From a checkpoint of a small transformer trained on Wikipedia: 5759 steps.
Each number is 128 + 32 x the weight over its row's rms, rounded and kept within 0 to 255. Layers, rows and columns count from 0. The size above them is the row's rms in percent of the matrix's.

# layer 4 MLP up, 320x128, rms 0.122, rows 214-244, columns 32-63
size [102  93  86  87 113  98 104 105 100  84 113 115  84 113 103  93  95 104  89 112  91  90  90  88 111 102  98 103 105  89 116]
[[ 95 124 129 139 154 120  88 132 176  85 105  54 161 155 125 143 183 102 129 154 158  86  94 100 151 145 178 184 123 122 173 127]
 [127 118 130 136 178 120 100 107 134 150 109 142 122 121 146 142 135 174 144 102 132 105  94 105 183 175 112  93 125 159 175 109]
 [122 100 143  85  85 137 106 167 103 109 180 141 195 158 166 118 138  84 110 121 132 119 176  70  91 115 129 141 103 179 128 121]
 [223 168 137  76 162 131 182  66  87 100 165 124 177 139 123 103 103 137 129 159  86 176 220  98  90 174 128 140 123 118 139 152]
 [106 147 102 124 191  88 196 111 123  66  80 128 108 148 117 134 172 154 153 116 141 134  95 126 191  98 113 134 116 137 135 142]
 [123  91  39 127 104 133  81 137 123 115  95 114 155 135 136 170 145 125 157 118 163 121 152 140 168 159 207 152 167 108 165 110]
 [ 92 121 107 166 140 131 138 107 106 142 170  91 120 154 157 162 142 146 142 107  71 126  64 113 161  94 105  97 104 131 149 105]
 [127 126 118 197 184 167 123 104  86 165 104 131 120 101 152 134  81 141 147 117 113 133 143 114 161 172 162 170 107 112 139 125]
 [132  92 189 132 117  85 126 108 137  82 103  47  88 145 149 140  88 122  90 147 153 145 142 186 141 113 100 104 113 101 136 149]
 [129 117 161 142  51 147 161 165 170  96  60 152  99 151 125 138 166 145 113 163 134 164 119 111 150 142  78 121  90 109  79 147]
 [142  81 127 174 171 165  99 160 172  62 110  88 120 145  85  73 108 123 132 204 150 126  56 140 122 147 162 150 111 128 143 111]
 [154 154 148 128  96 120 107 166  89 145 111 109 103 103 125  89 110  78 117 101 142 114  62 134 132 123 112 112  87 152 104 124]
 [112 141 107 179 129 169 136 139 156  93 133  84 126 102 160  62 100 141 110 112 183  85 105  90  94 133 141  93  89  88 171 151]
 [ 54 134 126 159 130  99 105 100 122  93 112  84 145 140 142  82 189 132  90 173 105 133  97 133  89 115 120 144  91 184 175  82]
 [ 88 142 174 137 137 121  83 127 142 145 138 113 133 158 126 106 119  84 126 112  81 140 126 167 129  99 133 113 113 139 131 172]
 [106 140 101 126 163  87 136 130 147 145 163 126 112 140 122 112 134 158 115  72 174 156  48  90 153 107 143 128 152 164 138 168]
 [116 101 134 134 119 116 150 157 127 150  96 167 178 130 146 138 209 217 124 206 154 137 168 136  93 133  79 105 186 164  64 118]
 [190 133 112 142 150 105 133  95 109 181 118 121 145 137 147 163 137 111 143 201 140 136 140 125 103 141 189 106 111 120 152 101]
 [112 156 126  68  96 137 182 110 125  88 193 158 138 156  91 116  69 207 120  87  73 128 123 103 123 143 111 102 122 140 171 123]
 [139 120  83 121 123 164  89 139 124 178 155 130 185 144 158 136 111 146 101 126 142 122 190 137 138 101 163  88 142  54 128 128]
 [109 100  48 155 119 130 114 105 173 118 107 127 118 213 168  96 104 151 125 110 139  93 135 153  96 152 190 188 104 107 128 102]
 [216 131 126 197 100 168  75 148 152 127 118 138  77 108 145 112  93 126 132  64 127 149 175 147 107 132 148 140 153 105 141 167]
 [ 91 135 162 166  89 157  83  87 105 126 142 114  89 165 130 104 150  83  94 132 129 129 156 127 172 121 126 154 131 118 124  89]
 [117 130 157 137  72 136  75  59 163 122 159 158  98 134 151 105 125 135  84 123 122 114 133  94 162 170 197 110 190 159 113 127]
 [ 95 170 149 131 160 139 164 131 150  98 133 118 113  57 135 128  81 141 145  68 174 135 111 110 108 159 127 124 161 150 128 157]
 [105 138  79  80 163 129 142 157 140 166 135  72 149  68 114 125 153 149 124 123 109  66 136 135 168  79  98 153 138 131 103 125]
 [175  97  84 162 125 151 106 134  99 151  98 120 117 138 103 131 100 186  52 133 170 131 122 155 136 141  86  69 157 121 182  94]
 [110 136  94 138 199 182  97 165 135 147  83 174 173 124 155 163  84 150 209 111 179  74 140 144  85 170  91 141 119 142 148  67]
 [116 104 124 113  74 151 131 141 125 115 119 116 151  90 139  75 144 108 169 176 124 123 132  97 160  96  82  78 167 119 112 110]
 [188 128 115 148  97 148 128 169 134 180 128 150 148 120 142 157  89 108 105 135 154 134 192 157  84  50 166 141 104 136 141 105]
 [125 179 131  69  88 174 130 141 142 100 124 123 176 137 121  74 101 130 147 165  75 152 152 147 158 114 198 153 164 152 122  89]]
# layer 4 MLP down (transposed), 320x128, rms 0.108, rows 214-244, columns 32-63
size [ 97  95  93  91 114  95 111 101 103  94 110  90  90 112 101  91 101 102  87 114  91  90  86  79 112 100  93 106  97  88 112]
[[162 145 147 121  74 107  75 171 115 177 101 152 146  66  80 119 178 154 166 134 138 167  93 116 160  95 139 122 168 136 101 119]
 [ 96 106 144 157 148  95 159  95 194 112 115 108 133  73 135  90 130  66 143 133 142  96 179 152 163 147 115 127 118 113 138 104]
 [134 129 127 180  71 102 132 164  83 136 183 109 150 101 128 137 106 197 148 109 133 149 161  63 136 119 109  93 113  98 143  84]
 [108 153 163  66 140 177  85 119 169 185 139 145 149  81 184 175 152  71 144 185 125 105 128 178 119 163 145 183 130 152 151 150]
 [118 121 149 191 194 162 179 139 102 128 191 151 137 166  95 133 108 126 138  32  77 156 131 132 147 113 110 156  87 156 127 149]
 [ 84 111 137 125 163 107 125 187 132  58 138  99 118 165 210 141 115 152 127 108 163 224 171 134 135 117 164  97 174 148 151 111]
 [145 119 172  67 105 158 133 156 174 125 129 120 114 133 101 165  99  98 133 144 127 127 181 169  58 169 141 185 130 107 150 183]
 [ 86 148 148  89 117  99 142 188 132  92  82 135 157 111 139 192 138  92 120 132  90 101 111  95 125  93 118 145  86 118 128 112]
 [122 176 108  90 123 144 133 137 130 120  97 167 182 138 135 118 128 106 129 167 135  96 177 189 160 127 119 129 125 154 101 125]
 [124 131  92  69 125 149 114 108 110 104 125  99 115 144  79  91 128 154  92 122 155 131 126 122 159 142 136 129  57 118 122 126]
 [132 163  90 126 105 128 115 180 132  72  96 140 129 109 143 104 155  65  89 147 144 118  86 122 165 135 126 178  81 185 114 174]
 [117 126 116 114 142 154 136 104 130 152 140  77 114 100 111 147 121 117 187 130 119 115  57 102 161 182 166 159 167 158 105 135]
 [131 126  74 116 157 125 149 105 184 103  77  93 169 142 109 148 165 115  91 120 118 120  96  84 156 151 176 100 118 170 117 174]
 [182  82 143  89 148 191 136 129 171 123 100 101 107 132 142  71 157 106 122 142 116 166  84 141 122  83 121  99  93  95 150  99]
 [126 125  96 107 116 104 156 153 122 122 115 165  99 158 108  72 115 114 147 128  85 135 129 127 172 151 110 101  98 102 126 114]
 [147 145 105 150 135 108 121 173 102 138 137 179  66  86  77 147 153 141 170 153 124 154  82  88 145  99 145  93 125 139  60  97]
 [104 167 133  83 167 159 146 102 123 116  62 104 140 100  94 152  87 138 147 120 115 136 125  75 155 128 154 133 135 133  78  95]
 [180 170  89 140  85 131 125  84 132 135 145 157 151 178  82 164 119  85 141 135 138  97 139  98 138 131 125  61 162 109 126 136]
 [121 127 129 161 164 143 143  70 141 109 128 148 135  86 102 127 129 137 185 169 132  98 121 135 131 125 124 150  85 134 152 148]
 [157 154  96 158  79 157 137  76 149 143  98 160 103 158 134 112 177 143 120 121 142 122 108 104 122  74 135 165 146 136 158 190]
 [ 83 101  94 132  60 155 145 115 167  71 101 159 117 196 159 158 140  49 125 113 134 159 136 151  75 165 133 133 141 134 121 146]
 [ 95 164 102 104 166  65 205 119 120  42 103  92 138  53 106  86 148  91 118 118  94 119 125 146 126 123 164 144 130 222 113 118]
 [138 126 141 118 165 183 116 103 106 103  96 154 168 143 170 119 116 124 172 141 110  99 114 115 103 136 116 100 131 185 119 183]
 [122 130 116 104 131 176 106 128 128 124 131 151 175 132 164 122 112 104 121 122 158 119 222 139  86 141  86 130 115 141 198 183]
 [149 143 158 105 129 152 128  82  95  78 130 110 108 123 140 117 111 152 148 135 103 142 113 107  96 129 102 100 120 127 126 129]
 [177  80 175 142 128 210 110 143 168 124  88  98  83 176 182 102  43 131 126 102 128 140 110 127 123 140 144 124 150 104 165 196]
 [172  97 147 103 118 190 115  86 115  81 131 102 129 139 124 140 120 100 161  74  56  79  89 132  74 165 104 100 120 156 130 137]
 [105 150 144 111 162 123 130 143 107 143 148 142  94  75 171 168  94 137 156 168 170 153 151 140 130 136 159  97 127  94 177 122]
 [132 134  85 159 132 124 118 110 106  54 138 158 155  81  78  84 111 161 188 159  98 132 142 138 127 133 146 138  85 107 140  95]
 [160 168  94 150 131  79 164 114  81 122 159 125  89 131  47 118 150 169 152 119 136 138 105 117 119  49 111 106 149 119 120 101]
 [127 184 137 102 162 140 130 180 120 116 137  73 163 124 168 142 146 112 139 129 125 150  86 146 144 116 137 184 178 173 135 133]]
# layer 4 MLP gate, 320x128, rms 0.117, rows 215-245, columns 32-63
size [ 94  92  94 106 102 106 107  99  91 107 106  96 115 102 100  99 103  92 114  97  90  99  97 119 104  90  97 102  96 110  98]
[[101  82 112 112 156 118  71 129 123 134  86 119 142  88  74 108  78 102 163 100  84 108 182 114 191 107 117 127 142  95 119 138]
 [ 99  98 165  84 137 135 157  64 124 111  93 159 111 101 119 135  86 119 184 150 122 144 171 113 130 160 142 147 149 119 175 145]
 [148 100 135 122 152 213 114 154  91 125 147 121 151 111 161  90 115  79 142 113  97 119 177 177 190  90 117 184 183 130 150 195]
 [161  23 114 206  68 160 103 147 166 130 148  88 210 135  99 135 116 153 108 119 178 168 101  91  76 150  94  82 150 159 157 112]
 [121  96  48  85 149 118  40 128 131 105 139  79 204 139 111  96  89 139 167 151 128 107 158 136 120 118 194 161 110 176 187 108]
 [ 89  57  95 106  89 129 145 102 158  72  76 159 160  61  77 127 173 140 113 126 117 142 112 110 145  82 153 129 110 127 117 141]
 [119 149 155 182  88 224 104  99 112 100  69 179  91  94 137  98  84 120 141 139 153 165 157  95 133 142 132 157  91  83  82 171]
 [ 98  81 153 165 146 132  57 131 146 157  76 156 132 141 144 169  98  95 156 155 153  86 119  90 149 153 221 118 123 106 146 103]
 [134 111  85 136  98 143  88  90  64 123 126 118 146 171 112 101 102 137  96 132 137 181 125 148 178 103 116 190  81  86  87 184]
 [105 113 112 184  90 163 124 133  79 112  74 111 123 118 113 170 160 150 112  85 127 132 121  75  54  99 169 143 137 154 121 148]
 [168 112 107 121 121 152 139 149 123 131  63 101 100 145  83 126  90 147  78 110 137 110 126 108 129 143 127 146 101 140 147 157]
 [ 50 140 111  84 129 141 123  98 129 144 139 152 119 109 102  89 105 137 145 120 147  74  88 113 142 110 167 114 128 108 149 154]
 [148 100 125 180 163 192 123  79 167 175 181 103  89 142 134 180 137 138 115 127 196 171 152 119 127 172 150 188 134  99 129 136]
 [134 117 120 160 112 206 160  68 155 126 124 201  97 133  94 134  35 120 105 133 148 152 189  80 120 150 138 170 123  94 119 160]
 [ 71 135 136 130 121 120 189  84  58  90 140 135 156 103 129 105 125 104 133 121 135 116 141 157  93 189 115 154 110 125 136 138]
 [126 131 139 112 105 149 150  97  60 130 150 153 122 177  76 127 172  96 114 152  82 137 110 109 131 128 130 111 149 127 105 141]
 [129 131 108 111 150 138 122 111 151  88 118  75 133 169 113 200 119 120 134 105  87  80 191  14 151 142  85  79  89 122 136 140]
 [129 115 143 111 113 123 141 122  82 149 121 102 137 143 156  91  80 168 166 159  69 140 155 169 150 113  63 145 108 171 115 189]
 [147  75  71 167  69 141 150 157 141 111 152 137 129 110  96 125 140 195 119 127 137 146 137 104 161 131 194 127 122 126 142 153]
 [ 80  79  98 158  65  83 127 128 222  83  60 125 105 144 133 130 160 132 112 116 132 117 115 133 106 177  91 124 138 110  82 137]
 [125  90 111 163 139 172 136 134  98 144 108 136 141 142 120 132  66 158 123 134 146 148 181 139 108 115 152 171 140 106 113 152]
 [110  88 126 116  76 150 146 147 115  87 115 153 144 136 129  77 157 145  71 196 126 161 206 139 157 150 118 177 152 123 103 111]
 [132  94 149 138 131 160 117 125 186 105  98 176 167 101 108  55 117  86 115 129 140 157 154 149 153 119 167 208 129 163 108 155]
 [ 86  78 117 118 104 125 195 125 134 125 107 141 103  91  91 146 114  63 159 155 123 130 139  90 148 161  91 182 160 203 129 180]
 [ 82  93 105 153 112 126 118 138 109 181 100 141 108  64  71 145  77 135 119 118  69 139 102  98 139 139 124 128 190 132 151 222]
 [147 150 141 144  62 119  99 150 134  78 121  85 171 130  94 120 120 140  87 145 166 160 157 104 130 122 131 140 116  56 164 135]
 [165 151 119 125 119 189  63 157 119 166 129 170  88 116 118 133 137 140 139 104 227 229 125  74 165 140 100 125 111 123 139 184]
 [128 102  88 121  76 148 130  94 155 211 213 149 140 193  65 179 116 128 151 125 135 113 171  76  78  61 101 106 104 168 151 147]
 [114 133 153 170 124 149 144 153 177 144 112 159 137  78 120 169 162 114 117 154 161 113 150 116 128 186  67 117  72 110  75  90]
 [166 148 168 140 189 125 125 139 157 149 132 108 120  86  79 188  87 108 137 132 136 135 175 111 108  95 114 173 150 139 136 159]
 [168  77 117 134 137 143 178 113 120 111  63 133 159 118  78 125  99 117 150 130 128  93 121 110 226 142 137  97 193 133 122 116]]